python train.py --d_model=256 --n_head=4 --n_kv_head=4 --head_dim=64 --positions="learned" --bias="all" --init_std_down=0.0164 --lr=0.000486 --weight_decay=0.32 --grad_clip=2.0 --batch_tokens=32768 --seq_len=128 --dataset="wikipedia_en"
Each number is 500 + 40 x the weight over its row's rms, rounded and kept within 0 to 999. Layers, rows and columns count from 0. Numbers have three digits each. The size before them is the row's rms in percent of the matrix's.

# down: layer 9 MLP down (transposed), 1536x256, rms 0.0455, rows 85-111, columns 0-255
# up: layer 9 MLP up, 1536x256, rms 0.0555, rows 86-112, columns 0-255
down85 106:490496510495594455446516545487520494489465460544464521517487564564433486458517588524489439514413573503485530485507507491476532549495464483488534533518548481461541468464489491542485540492486542516558517532504535490488552538468489531488495464503587526525522492641468490492471491460562511537496563502443543528493482516560479548509578480532470467537517431530454456437468512496430438515500536488485482421557469548525492529523499481544445518493404467468493502500468469491484460512497522469584489509425472564496516508547591605482539426498489606479379584492523441448424442493464524528422499582491482462451544496479491474518518534487517469554457511564511509524515458509484506416491487510502535448518468495494472476498508511527488445491509454588481422446475470504535478498463525
up86 096:516479456578517515436482425476545510410483539531467479503449523590444495556511448511500492505506446515539457457484560576533548454521560529454478484533538467527457502490506477532510495556481561529550402487510523498513530493596493446533489489451439478528475466524526488426487475580501480509506506562516481433515457426488555473507504483548586515459503460510463508436443489487503526406464494409472450475541562451447449517481556499532613530468395556563508474549500505576488574536505474474431584553452470448559513495468498546434485475545503467442504508523533487467518519477505488525513511563490504522548465583501593459541469491481575500432556460443507501471512494516475468487497501473511552467523497459494496529510445529527505479514474487460489520470441540522530467509544529
down86 095:490507450453477592532510452509465532517479460518447489514486513478472439489464446488554551502467500459468510543539486476456447510477433474480513538475437500502488510492446517475521502501526532511492544484434458454504524480475465564437476508530502476551528543515541471458526471485508508539576476461496473531500478519447416511531440505440548575476513549470567506505511526497577471519498464457448520457484495535559560529551445561429475436435501517543470509519436415507531528542506557520511446544469495535427522505434564492517546478514546541489501510548528437544578547471454450417507481449522518526523479472514538559440517496484511473521459616514499488488524556493535535435579504521517503539497537435481532546508549610426425428547433492459585391490518486531540471484489550
up87 109:509463435597508445502496432486497507513533505500540524479527516485508551509515511511441543479530484508468441421509489493391463512489510406562488508485508515518516516509469486501464513475513512513579473475490465502520432548491506472491548509486487478428518449577555470518535438543520517472520497483480521478512535522547551505475488432475490589473569463459566554508569547498474454514440491524504513505556472480530510451462500506512472494432536551486541460536506448524472456477528556550522497494537503517535413385479519492485460430495454541455490474485566570458542424444539455569425474503573387513546460520553490522465424493500484544551483476485420506514588500569531465433404484434575482493474516445538536429459514538487485532557529496530526455535501561499511539512519541
down87 110:560486483525500426532506510522539565486536484456447503519458492540527514467547477530435523495476432528483458480503463470523523435520529489458466564523461457512453464456543520467468417483463443552529494566560428518507526434557536511469534530440419576483487500461498501558511455512531434494428570442502529445564532526491509462504590476503498516554480513529502557453484477446514500472539530490564485463511561524514512469566545449468504520527576441485522456511468558491513556517540476544481378534504444586520520466475520546502493419518526503495463558550489546438540465455536482501563512545462490527552514486527541565470537514497503502525450529629524547464573522447522524527401547542504494551475475493469506506481504537455456445473524455498446444450461456489490520482546437
up88 099:513498488541506434435494479501518490478519545435473470418579488537564571486483443511495453535468512492498501507488501475424575470507510449452512435438521473518563540476485451482520570437509497460475420491479610472503523543529508508489606518434510531451471441508479516488494534464456514524568522534523506515475506507500489427491524495524445511555440450504509519542505529494478575443524482517509515554603515535581528463469488514471501509458508445446476507592530529505524558433483542581500530423420489512517450566548428434440495522469422551486520515517494477528477580541511503479486500517511536535548458533459555542417474425506513498479551521464575527519547545469488511474451510501483544513445426509520524509572519558442500523485473532557574523488476409485480462498504500
down88 103:522522426468456421475485458466519517504509593508596556499475536546449445440420534480507495512473525479458500558524418488529456438551519527486480513500548530487498525456529453499513477461505541448474591439537529470508468446446517554436509510489504542438468530484585463560540465513495476497410517556492592475507494521465479455503499487487532517521566478568512498578433517499449488560450507473436534503487541509515523569449489482505576507572484463506528459557499457502537484523521528451589514539432505445535578507488441497565488472553426498493510438496529433525468555496470439497499543508459471467409499526506527558473558499482477543521487513535426473527501506518521430491553588531480509520558513547461553553451453524548490533524509519543441543507498459471507537582492507
up89 105:505447501546541521474524482480545489441439533513570486556522525492496510417475533601557538500439502476560525469535480503509541519520455503467438431478414541487475488441468517509550529440440422527543412553470533520572505527543518467428457493491511446419502522465517539522487505497496530482565454516526468490542487439453481512473509521503462472516457517570528518527408505536424508438455441500447441494423502449505485500474592451552534498508504537446490466560386545483534487494434486573511565482607445458507510439524416565498452476477532513544534483518513501500510493535493464510483440547466502475493466511565565506428512499571441552547544467515472486490480537515453524505459472467578468526464480537477477521483441555511508547436514493492530539482466503510529480447481481
down89 103:526488497508458511524551522509435492509548528471469532544449494483403489517545502509469515561491544499615466435524592507499497494499521552451554539494495534465481519547494514528456515524558558491523527574512530466490483601419510513523575490556525587492455587458498521568551554545486491512474563526561562483550473557481479498506516509454467605457474471500448473492565499498483430500475499586526416537497454457503500498490491572467465508511535470511427529555525472442476479547475440463417476469469483519475503526505492558476548480514482519552480511489482467400446432486505504516438511549429484510444469512490475535562429478503471399480536526454542463516475490486471453477567479548529497496506476486441483465480494467465482448524453422520538458462517498451393538480493482
up90 105:517476488465565440547419497533416492431547505496492479463559517460501428473549501495531457512469522501483469497507497512482529493546497445644513499465455412516458505488492501540534552523508466529500457512448514530514443528505512434483518517566494445573534464466481517472545528527534516489481532447510457539402466479513535488522395504453517451581514490551481545538410585549514461478460493486426497452524475497574523464487469486518503523537534532467474502506571511528508493493516489526451485544513553467433429463533526474474405518532476549473552546477518478579483547500551461530488472478527453435567508443501562540505517568508579534468474444591446537564540523474520504507475557464485520488464488501470496459547539491488482493533429496498531472546547529581514576498595493
down90 112:504443497540501494477566484488467411505519459525421465515492530466478503562487446512553500474456504482521460495481537508488428479516524527463522534420500500544507566492477507498464589490541497464488508508500504541603512496517469406449467469559517436497515508576491493571529473478525461473471460501512468552438537604558527458528531484557555457501471466516515515482469525515490533489532537453424516503535495521530526493600423527449462564530487552506529520441491459435431512496509539406530452448548557457540547413509526518460494451444511459528497524603505576482535474424536483498552528443495499473511467508444518553474510557466513482465510479474475607485594497444469504470503513497527468475512550429461460526522455599487467506570494462510513527546523491568500562538472483
up91 100:415470538391541510508471476452484487491494468520465456484485589473461563451485519576497496482455532504498544472508500401541472459505528509566511457489537396503554562513523501450460535543537551497548462497572560493481487465521516477571484552462526476541463460513485477469469488520493478537532508461500505473493503546571544568498466549506450444517458498502568554518497486495462492486510519428484541499502468412571432508493496383441502418483518444486416483561544569557552548511478499503553493433463537416530487523563566586546520537521495522501486539549480509491455515566467463552499457574508510493503497542505488522495472483485500539441489471538534489500472518518424529529520487533533516386480478421447560439512514509523477520491430491574490447532493450461500498519468471
down91 097:531462511482499451411474443525474473507529512519483552484503448475483463478552523492449543492470498495478555439506500470469511534517470447481444417519459468508481460494502519485591434512537463501457572534581510562533463510557522566518500471631610503435556474503499488477485519534554459454505478600462429498448475502478534590529506543455492493484501441540512535524431491498524557478526463595516464456467448417499517542473514503482569503569509512453465468576506494480536485542513496523485514491473473453497567501467530481509558504437517425535565472488500551506482442522520466420440530484447472544519500477436526485584491463476485505510584489504524513440460505495490492553560530541464527516528572522494552570405453493530554477512530528404504473511452488527497462505535532
up92 102:468462520440488533496521482589510484493516587506495474526551525491509497596470477459519550552457499570483483494531563502524530490531549541530517507603511481498534571516413504442499495433598500548493535450511498507483445526576551499468480468553513510473463543532479503478444485503491504504535430517552495541562477536530487455541507497454504452517476559439543540490563500431395510479577479451473531557505450475497458462521482473529489459499513546489538439543504511525474539441421524515474518531459478500572501525487394536494499484473448494548482552542499520522424494496440482437529453463534479526522450501430487397430489469516447460529515528494499520523415485464495440559459552513466480403547523492521458467518471501502497552506458530517586555467504529462444541517537598
down92 099:476498519555492455549449524353586554538471464512516541511430443466490484500509550503501499512497457469453539451547497524495552450454525532557518421436482578536451512516518478522567558509461544474466486519471567530555536534527468463515406436515504500544507462439503507473537452515458597435518457450461519518512483459510481548562551478531469493493482510500498466480517488534491545510543571464501547510488485557506490521509517569510570480475522449557511527479511512545471506455618508516489455565511481487539549471513481469500459488485534501486453533521507545549504438541471512629446483479487506458520567495495434487495505549429420450493428507466483529443565469494525444485511479521501491510515428478557511536480574546499508441480491503447427479520519430428494475550447563
up93 096:510495489598486488410456531492465543428516540509470515494561527535461443468479503561478529480479513457549577513565503474475581468527519512466473429493530452533539469489571459460471540509488493450484534462506540527463475424533522472513469548465459458533516451520516492494475469543495577520565531458472569481568516565581559478459488525456500541587480554510569511515497482470465492502424451487527510501456482482576448526462492525558524455496475523468480525464473539515495559517457539495477500507471492523500487574451509503553495548422449505553467574510483521530485452512494494509553460636488440518556490469533477477459500519453523596484477438629529487438502533396515502474508380511465494487482521531532503547499490529507471537482516472496528412448570493540479481520508472
down93 095:432477509490526485522512467551549524537453503563396517477477512516547469493538505557495525456543505577516504474431515505551491524522464477525511488522563483541454470507468505548520468461485494417444467534553493451429556520465489462442545432474516519507471496455492513501495475439524529584513544571501447461507552501550517517515513465494530513434427470483486517515520502543519581451541566410431493520500541537541466474517527563448385526428427513481505445550532455490540527429489436503499609456490566509489524472572513500501518420484483474489534554516492511503495437450533514465485480497502491481449463523544440491536502442525478396528622560485467492458486575561499520488502511498506588494494526473480526496545489548484534450470564504476444554469479511464556521550568478
up94 102:455531525537429465528457465561440542530543506470550479471486453538509532498470508623481527505505485550499487473566495518524515524467460496445510470508560520454494450509494491454481465494488465482476417469531495462522525505528496506404541547512489533452445531496556456441476491504472543503472538495485492496406484508561559431496543602488524508444508450511520529569514476508479503543506472478520513585512525459503472560558536499525465489424633452472558435520540506553595488555556465526506485479494498518491435410444449567571454533505482516548451520513543508475511585499485398499529526476508451513466499490424540470431485564442538471507433534462453521483498488447519398478492482500491504534415556491537481489519470505506455501493435551525485482485525522514528527478580461
down94 106:568569525475486461450514522519487548546488470459489579439469465516498559503481572522537509559514482514523486426583447539481613502467490403453508501450521547453502491505433507498496533552496540506489535514547540516493520557516451478486567574437406502449557426480441466542434468513454521470518517449549511498431508468453457459489558542442535510486491508477549518513588511519524464494502489538513547506504509563577489496554487493528466514556443464581560574478499511509470501508562476451510496528519447464517422522469418537408492527464482504463469581470539549475517421468535499476500500423494506451534470463520499469570483548416463527472547521497440566524473485520519577500485528512498483526527519458467460479495482470495465525458518553506496509527388456490488474559458518
up95 102:378543532513513560458451508467508588534470435520567493474496461434498457480566511546475541471539518494521472493513537540480556491522510464524433458539472449592495479465481450449517510480456533530515488493429547503559499501518445444553443576469485411439456545547501534538507507518487510440518413519494488478431430473499540475471451527510493492546473479594571573479482525582508499568478486435514504528403516532519455444476520444457452490554516530491476457513441481512481513492493472489487485549487522464475532466527540508425564522433528476553527466469497504468546469544499491458504519513489478452453505500486554491530507467484460517550547523592435458554426492514473500494497539447524453490544467529565512551450491536470483562497489440572444473482481513502480609447496568
down95 105:573489472520534550557503523494479461489464542483520471523465516490461437467458507557538453535482609394479495503480497471510484544498530453460548452488514507516497476522546531528495444551463511487445478445508483583464557500473489486444516470388536377476526487478547435543438470485530506525524484536538481402456479475535488446562499562500484535527560455451545411505544524529471455482404487486497562519471535526482458497513495514517522460510528410507474494404512473507520480450522512503481564522457500531535526511492504587489525526582536504543485537465442516550430500456481494552468458400447512491517455520535494503619560542502533512416529502545542455531520512488516530552519482468526471462551603491543524525566494478486525495530554551474481510501564513544487479455517475
up96 103:501476507533479497479488492607476537411525511513460535592549460552449495484477496532499593468479439470466480457565496466465537432564519483567518477433513501536503463425463506515496485482531454511534495526558527514491532522489447500491516561522476560539507479521539524467514476556470557521556479574521517538514520508480428485547516480506509490464369484470484507484490567471444516511486510417506543463452523515488528415517596490494512523476509493512493532526464462518539474607584478457511440481572493415491444504472544533527505499502529486574495392426445479534494566510534483474464508523544470529490547487535455503459469498495554460525575434492427504561470470511502511465500473496476569537541510520510442499544533472452533519443380526490523448509466442515475460456553565
down96 101:489551506565517521411489515544495516538566517526588442460508432520556583548483450495546425526538507478493578422418493512486523494457531564537490446515539455527516455484492551530562492518453511426497567461425499479363507462536524477540448466520471554514493464547461426434518546538544414483478556499458505499437519483476450584477533514560550498460524582435505475460506488498492489534472502519550455494524499440523427504451452587474460525538468498529498525461483540515543510460414476533468512526481497463496470572501480452528488514493503503518511495492486527497431425481542438518462490530481512502449478558533494541485461430457472474560511540479504474511473493526542500477484523454528547570580500531499521472502458461499471543493594454485481430481570556467541524505499478
up97 093:487508464523476396509552513464509474463555452482542525507472499515421549425545542522566489532529556602597502509533552523544548485439505458594503494525460484573479526467530577441546505557434482505529494506445502502534516500492438481483584509468439471461471487453533531540468533553510530488537485554447451527502480457483541492467480505523481564444460447530553552510431475516493498479528432512502516549510468536518526413515526461512490481510550528443510546548431563511527543504471504526488525449479472417486469553488477408460453448549543504512556543462456504515466555521488451458423547477523455412474516444534534508502503525496432531436529558428483503442489487537532514510431465490443560495464565530480548490518542477535459519531482440491435502562485459525534489451498546
down97 098:511503442464548481489482498454489563488448447539487523546524551520433440455477470504495518516528550518443495507512507540528518498520581508451562509492515487459529525421473497411484525526478592528494495463480511417512562569488533564477470584499493418489468480431547485508525506546521508469503529490486563500500560534506453542499486480447508440516540505488451501486448496433542522474534471459540545539520500448611465470391476457490478518515481502613466549464488480506473455481556498540506468465477531547552588441563490457453489480538452407533504526483432521476449493510540550457568553498506432524503497471500577518451576485515465509537471496537490482501529553529528486563478485562549518485480440580484447483567504489503538518602450515422484467526503529571499439532509467
up98 096:500417450511481510476557526551452532427521519542511475456538542527476502502564450531483468443494544501479473539517441522480514449460519549648487537393400518468555504408504534474528551450551555476498441537481476433516450499530518503497515562444504508516507556457516521503471539535480458513488497496548449494446481447440439518456476501484525513514542473516516504497485525568511444451445447534471534537553412505514517495534558515499539503406524488530512507491524479548558434459452509550514506428478596418477522518505429486511494501533557572501518486458438487492475410504531473582514484524413537514585539446551533467489534482513496509472487478536518542508519476534565524504552434506524441530474443489426480536552511507486524484443522510490535425505544470476467494499552523
down98 100:491516514575505498522439535530451515555532488461499521524549436600444479480434521503450418593474520455486526461529595505495532472515467548504544475491556516505562449494512557396517509534558456515470548515440520609551450464526408452548516510539407526489533485486479476547511470484508454523507488498493481476473493543492550463487557503599537526467551508451469448559580540484505467520485500497477466429533444461492574542431477415450493511475480532492585494539480510431465474460506541470464505489499443453498524549469495524473541550477555477457508554518446483489552480455493500485533514481512546392495481502520491509476509508463489534457608492524458529499515487478438494496548516487501513480507538556534463488499550493486425508515547402522491538486449491499522571591471498
up99 097:457487564607515544492447518511488556504485489459493520517549472458479506483493475488508554451506523529502521417514516448476476483530473489481581398540510522510513494535484522507448551563460532456603529470528502537518516510570502412510513499503488481438503488436560541416504463468527582532561527505526453509446443552516557483494473496542602502430530473596582535495521502415448543487558424540481541480492457486485477430472510517573433532453452506497550470515499447475477523511531577522463511542538460473541499508469537558543523519526483461477524521449474423452487518498560496448433468468491507518476506459515464472402547489482515476509489439526521524546439551454487504493449478537495542516475486485557588524539571467511489448538492506519551506455520445541536590454531544
down99 100:493488501467484509531491490475497479491523479455541548536511526551550496454527534482531504540558540504535483500496543454468565482445475525556492522511524518460486435434549509453493538501440400484525460447560431451534462548517478538541461530529509526497524497466451507545528474442472499433513443439530503460524509574471478532510484464457532571455472481442450587520456558611518438457524499450513520497518513475438558470460483468421533509510464529457475517495455499470498441471504529449468513467538501454483585538464557547425471527451511543566533507483460559467484543509499504560483517436473517528509516504467525596570536497443494454564472475427520578562541423528516514486476498482536467470437404468458560444522519504556478539538450471539529434485507440450518427558559553
up100 100:488508549497446411526455521569539496455527441549559526465530485544506518468474452417548484512488469517466418500485562503468508403516492566424499432517533433485491526516501482464492552495511532547558435534478537528514480586516470476549428483498514490514565533484531543475500560514432453470533523532550498498513405485504504509483545503579514489536510483493535536434557510550507478479416525486523436494456563482455437510486462519534560494546555524551483427484555501517582572503517518462489436476533534515502474481450559524499447586421541563490448522480495481494477474452549503455524529453502456504483534443521591451514481484589510546540501440509474538524518516437545445513482485483507540480476418472509492578607477457508492490529546477473576511473541496547473517467556495
down100 092:517484470421500487518501548529515461426524508481494534429569523505424533496475515520526509528470462462487414600507493542499588474533536523560565493450461533540530536506471483509378489467470547557489470456498502498455467503493483430499503499460470517532461463510494521514533501519542492490528506610511527416533538509497528566536498555440498459504487530485538380518537557549489476498541501518505499517607478515524457493561572535562474506562472464448521522499448448459500458520487505499515413487490480483439516497543535584488493490487505491495481441539564622465524484474520490400531470463470465477542518504549536492513550449551470510461533476487499533546492479502545449498505456507500498442438414425490501492540494495552506449521535501576497563537540443520434574478426476
up101 093:488508534492463474468516440582492515446512494515456488514532500530478500554474525506552495434471497503548441516543502518463491483523666467470553524573514421521558464511459490504465511508505474495454479469540544524488466490588537504467520561478524547481457489541564441467515498475566505480524483455475549455555567497454522469446546437497425527548476483492485522509543566531478543490555461458545554536464515505553465429439497468463492507498515499477455542557515514490515504520496522486443467475455506533485513582494529506390484478468521482541492553449510446484555479432581456403487470466497521511514454533532568500476491580489584444598419434555556489476533554459575487488492501497466502444467483514543535477547541525409525522530521530535536485460491448480462420520489489
down101 091:538494432487478446516485484447458555541555526454493490483500410472561534579498556504469569516488601497494482499482591520550472509422512541479533522493456506491544573487485469503444517450490569452513472503525503519581544469514482494515598506496532568499491530475505486552522467505489508486511521495488520519407476474493497553498499489493577503522509466512564507596533485418531448466477436486491448423570491557430474484411491527500527491452509467496513562512427514483470471502492473375506488532537554525519564445555485543538560543477488474488486497561464527540496523499506495486414555422480446563547513459486539522524552506560515545539528491553588484478550452559502538517500473560508448397491474476527504497442575485504517499484526525512493474518473582542493480469425506
up102 098:476496521476459424498448549488491464458554490549468475435527494498520435460514442515510495407553480528531547464546476459506502523475477495468507457407513490499527556505544516511487572455551524469583451558593436519503455541472456488516411619500524447516521492441488459404472486527460470519558541475502472488465550467565560511468505516519490461509489466437440532576507546490496544582482487515543515499446548473504485503525542519455486419541517485522544461470472502562523486508487516517470459478537488444585448383562455536513514478434490524452481485520585521481404524460492538526483515561512482488578504480513569519435531438489484509546444486520463462474528548450565437508494492504470497526471459451510500428488492536448536496536517393528522467512545491512545504509495490
down102 103:526510448531523447437503455477509377474478512553450494488525530530436487476525491479488581434402522444491470454554541500538470443552477480395460554545547500470509544475450482513481536468467439524462458512488511474560416553540517487508494552523568480501529485464478495471502527509598532494436532480533460517472462501537497496542503486419522447450539430541481520483498554475453568543566531498520549475501506467490526511495545535488487554555468488543545459543465551488533523483492554540522501443514516441561459483525558519592545492471480458529440472443579522502565474482485505524519482522530477518588593485470459461517501465568465467590500525509464597467459477501527431445471482544490516514436484512505423473510505508462478427529517539540526521518557516539537519494581537
up103 103:525497502498445537515449539525435532473457469518533422507533540494506522520518491564513459515488497460536540482496552573532534444511534458491531445477483464502543545542457479471482471527554517488489460414480452553527436495563504566438545529502431475443512581452540555435453499486468480507542488502522553441460488522496474398480549490573482557549413486500502513495570455533474539515522431517464502521505503502461398526539527456498445455418513588505431446519449436497471470517481526480542482436511464525488495541571520549448479526575563468458479548513543493508456445463542484466498491495479513488493495519535468482493464441452546550513516493528406507554515409511533532471541530522545518435464467503552441516531472491411407511500491480520461483551519425529528426435529483
down103 101:508481528560488488500525451447493538399461498569552454479450495436471440535492499450509371469429454522457566587553495526448566563485548492458577480456495491429527497510461473541556496503494509546592478467520494490574498451569526546475548557500462541502539410444447493557599454525444587454472477498511521466477502522473461509493455521520458428448473501505518484530415463513552556490494531486529476539523521474444451464553510545548512476453474502553502494478525517584479563504508483546565484601473529499443502518490493538520458464539505465437511474491514436510512480498575533528576507446460466494520541454516504430476447506532465492503517485535508483490506536577437476472440522489521516470554550483497464464556530529502520512481485549586499495509460518482490497441501524
up104 100:545483538517499504506455471579482474430491545573503448522512521543612516491540463506563477473442546565548510511572558512468496493570407536510518480558507515552525429499502523455459445487571564470573455509495454496478490515500434529488499553501436418492469556459501529504525491586540535429473459474554481508550435553501528520504455531530508497482546484485515489437508594485488560516483454540433505487490437403507456517508525486493526511484489523578459483523394525507608570513430469513445463503522505475531480492438513546497506520545561448519450501509420512512402499492451477554477573526478565495464505473510554543519489460448478537498439495575440452435509514519447498525527497581470524449489464508561470456480539493494518509479524501528521497510552523505507523486535515
down104 100:503598449470532512473447489537527504521484469472425452538437472471444556491512611425515534551495466563559437524506466444592442452410496471514494568471496458443482531487471529555503463536551504514499434475439551473410433463527553478561522543488407422458544519511541514492477469501482492467523462497532437485491523545487506534531488468460498482511509560546428492532508458494482518479493502542471482532448506523451452483497519495507537514500598457493486492467524470462480477546555516498533518520502536540501531499459492471560507541459466509516468488502509561498462517507550579454525471557520574447500436493556507562500537501507508433464444516529487525492451481507459376481547504493595473502456528531523479552487501428527515542518480508493471619511497485465539425482506598
up105 110:503454517549577513475489533506446528438473510538465454449388482437473500479485484527513565517519542514477481501469495505520515527534489494511531433546505577451576483509535551515463528540500482494540451486584507480516474505534500457523542437393443473514504437515524483478438508533536579516503468545533465547513482578486471516515556486484461512487535487497510550444457488444461514482510430511486555503454418501511497477495553532506479494462500551473533443493454511541461464500513541524459535470467530437529537519523570496437539479444512530512512426526473457459611488510531385466523487477566478523482524496494488425563579495601507597478491444490567505493495413606534507507486487464500515505520479419547550496518544487469480520458482559483549482534472523593578512483548556
down105 115:528507498477552451510476533468545503471422534467490502528551529492508559489446520462423518580530449514434462463488468462491509500452455530516465480488504462459517553478562640469487578514505511488493480519539506484486530545409519516481469536485510403548435450450487499559524470481462462444488545543500521545491501582483501507496548503473478452492528494541507554527467557502553509502531509455459479477508473513453474465455534521439536578523453462547471516518492463502491454502495498548472505499481548548457494574506549569490536598541452504446559508491462529488445522404532606480487471432446554546431599490545486513562523445450520485498521496431501537521488474595504490481539412525507481540450469466577476519523532432576507514446530557521473440536492498550483477462498474
up106 105:488450556472479584492526514478431510499462506501594475539509481491505532505451497535535520578527438498491543536536613530444517492519572500477421491483442544502490544474447475475505490444537521529530447462542523490501409556457503506525495449561555395522470611502585495445504529499469488492470451507489383549500490434537474456534491502483544593538511541463552552493452476487465547527460505524491582535472534463553500489442475518535513547530492456509409491467499525543615464495508484460487520470498541426425505477568514501479531516460447492507456463519478508516478470556550423510522504499474520520487530433526534492520545452550489486511537541507566477512573512501545516535481499493528443487476479548496439539441478411530520534411523492488480536456508486482522515427537488
down106 104:554452511522477538462491527425446514547482518436517470522511460481489467482499566526562510585482485557486503509446562522467486512528429525487551486503456547495537476517438483598549486487460482521536550486452507504492519489467473581463525505521504477546482487543479441502488503516431552565516516480463447474527500476510467497542543465533484407462469496479467518509576532452445467470380486542521490538579462514431565533458480499495501502443448506515468529468485433553511486472516441385517394507501530533548535539458541522435492487519546511485549489452544492528539512583424560482433455466412466483527573594460534513529450498530523577522539504455562498468501464515494502473608542497466528475543485474540462515510573500490453513523410455515519544533523525487525522524503455
up107 093:476511461515437520508495434534481530463521523495569505511475443577527570506530514488540502496532493524467561425504481523497545438480595511513482439462484505499521424455464596540368527520547547479443531479538504494502505484486465447494496506571444522526414547507522557483568481548498477552470506515509542469514510414504513450503512517482500375457508472484545486454530602475514487474522470454581479522419554445519549456481459488585455476524486536515532426542551444532490522476453527524472481554537488445483490534484436514596499519479415494475524570466409499509484450493479447463478483513531503589545485529453497443502529480479526481523495535565507483547512571523524465509464511471557550499474495463512509530487557565465546544439514558528504482451492564514536527478487511
down107 095:534531409511529482460566501410546504556472460455411433454495451481488552521444525501499520593531477498609478544529488499550589546506469472504533490490526494444483500485534497506609535530442528512533469503459497531521531460471494536490513533518474513516561464494512482487490492541541523471464532514483461568417455483532519451528517481491517503527452458494455501535498549500548541473579536435474464480584467536532525536512573443494533562456500477508485498451475426543521476543482437450585524571443505537532478478506579498490483477556490539514502524536504571464535454468502580510443544545459507394487516528386504491472541560410486478454511451502449514505512470543434549440487498516463486526533478583478459515500508441482449539504458417488553524554471501480513501494493489
up108 105:453481477538466576476490458487426533493512473509551540523517564460507499561541463439423561503492470489543490488490506449539510507578585490460459488447525432494503592535514574486512542480490513455534521384503493520491420406538496476517515507566406462521440509560502520505487544501483471503542561485402544518487492525525575501532489508525523398511432499555513521480423575485484524548527471476487476408538498481512439489504570511506493471530535517457507526499486524491511534530521478460468520476497562466530460572470448559434431579439467555434543534440534510551451467529490477439407529418514511481506508543546541446489497509539484502485441440521503505475551532521460519472501565468470489509582519508483427507516538480550491550514465496471470524462555507471552512507503525
down108 108:487518488517525404445544463494549454446538543492472506556530488548497455540521441470530557424486644504540496537465458492515454514532498460496450482526484486488575537528498511526541501447508514472429474502491559465453541557486554445501512470440430524426496490523425551527505502447455554560598464522522531553574543488558456542451532456446534497495512525481484487511503481506501499536477535519443452571547478554559479430515362497517547473559503575503556496520457454536574469517472505483523513506484531554499448505486463462540534488442472510424513579503494531441506461506534483506481511521430480476557495493517501493471490479449431482514507512406454546571475463544463511521433438478506531497490533516494505495503481514469499554508495567457489518525540542398543455450534466
up109 096:526456459508548483456508490528531480507451544541452562521500524450540511504454578451521525505494518506564493562472438549524543585504538470511514487483496481537557511484447518481501467452483523511453483468491555541567458528526433448542471483522525444466434461483475506500512516553472468500477483525536548501513497595546513496493518434510437549399476503523484496473505496555464535456391504498502476523442472480476468555499531459458527466529495525431474510594481570547511408472477504526454488450530448410500469446504586539549537460502507487535499427476497461494547498593546525559606483449481475437495445522440548477518483419573514535551583503543471531502450544525440459513434453481486562506481517464445499596492526537466529441513466483556548512489503556512487503498484452
down109 091:497448437548502498573513468509435564482543429513516487465448470529566480500485479598513471501505575541454536515510474487521508524479479548483372496450575428384467528534608419431424542459480481526545515528463493490518497512474516510496492409519531498475461541478533530546536545464501522513466464487546466543495506578489566525486484488415517485509474478483474550468570491517506489457525421532525523561550552425459527506507462531469501488511486476537493448503510457485482470528461487504509580515608495536490393462549497558559458456576483490456514524549481549479485489519493513547548431489465529517491430498447482531447509495462525532558460500526540451501438541463490533542495459520550513495574480474567497492482459496474556472472466553537506480499511459523563503553486437
up110 103:481488414498462494472475555462498512478594520489528526490482471557520488491494588495521462502554459465531530450443482480468565478464499475527477563520414507542535477488440508521556483473464533511506462440484551527542458459467479475480451516482454454491490552532541463479469557530472516490539505499499463529519468475580488495542471559563527483520520439544495521421468459494506506501486464487468563579489487504576477508449588531548455522500473513438483448502512476483534495551527449510484412502517469422539453502515502514541563387518550557530513450462489480477463446514488570554453565439517490484558610502578550468482507510447547437564475541519601499512536535543514488588483463486546479484553506480529480468558499505484451513397472495430525479513452540482503504573589547
down110 111:513553523480506487549555514579455471486494499552421494502482508487421479598535488573539490500457497469447502462499455447507541516477532550539529587500549453451501549477436542443492446468509452540497488510407526510511551468542552550521501521463486530539491441509533400515560529471508475548488506444525506553522473533571610503469536485496503542509578511462483446468514487504471475495513442500500560425454511501515498488461529473433467516564547469493486521458483525482432408516462497519523560560556415494522509550578511517452522490465492463541515505534486489461453445527564494539453436556474521510480487482448495567461536435582476459559468526472437478541499528501494492477479494541508479487506544497464429571501525392547464561437502490523453485457583564447486490529499529
up111 104:462514489550479516520475466513501528494569511519539474462490498419455509498463564503500493475423456499511505484468463493437543513531535519559478476495561565552545498511499497450560532480535509511636515456447494598578597473505445444402496501546481460475478521494461528432462468505457463535607427463487560502396475519518506490498491569480482531566487501510463536532507527506407524552553485561480563464469494529551480521485560456466508463482559475486416522519471545440497527433505509540473493453478549549492533438472472514434536478506515502469438495482418499536495472463424511542542468529513456570438507505555475520464496460446483516525498455521481556507477460542450467515512564471535523495484485491575500595547420456518458459538493553445490506498439463499494501478495497
down111 103:495559405420542475491484473537542499517475513497440544488520514469515494449535498482516397471466484521489465516481552518515506572494518435537477529483577406512448487488490536559559540448474437587486459506515542481470517523543484537485478521497526443529446502417528494480494483496484454402492500487507491504453559476485495461588456519512526464477549411469526511482505501528451479489435512524507510518494477488511474517485560520492520455483516509575546543563578480544580485433484467491448500593514515516475493454450526411511522533529544491542532535464528573466487591472587564483430583556479514468521534494554566490516557427475490402461512548546494519509534539490373518455496463463533503505445529513510483533472560542465499521516459561506420527527489489506497525504442519
up112 097:498426466443431506462555512453501481527517520544551533523467524555583474509549431484515473518492530521583551571499498474430546516445584532475521438504498453522591543492478480482533491532467535547522505482504496514514458524554422452501579544516500468401497532449558478545441517524466506527512469495498453580441526468467482518515527472501544552456490522530503488477508483512511608426507440536495440584437497467478513457454474458536498474518517592406501486561560524508538517517505494519516493504548494460527496520511482494517508484485504498476479440611538489452517527420441482524523505519512465502540405542484436474444449549511526517578504543422493483530541518485502500502480467458512524491422592509622489490425510522471527546511443490523551483445530502493438506506512475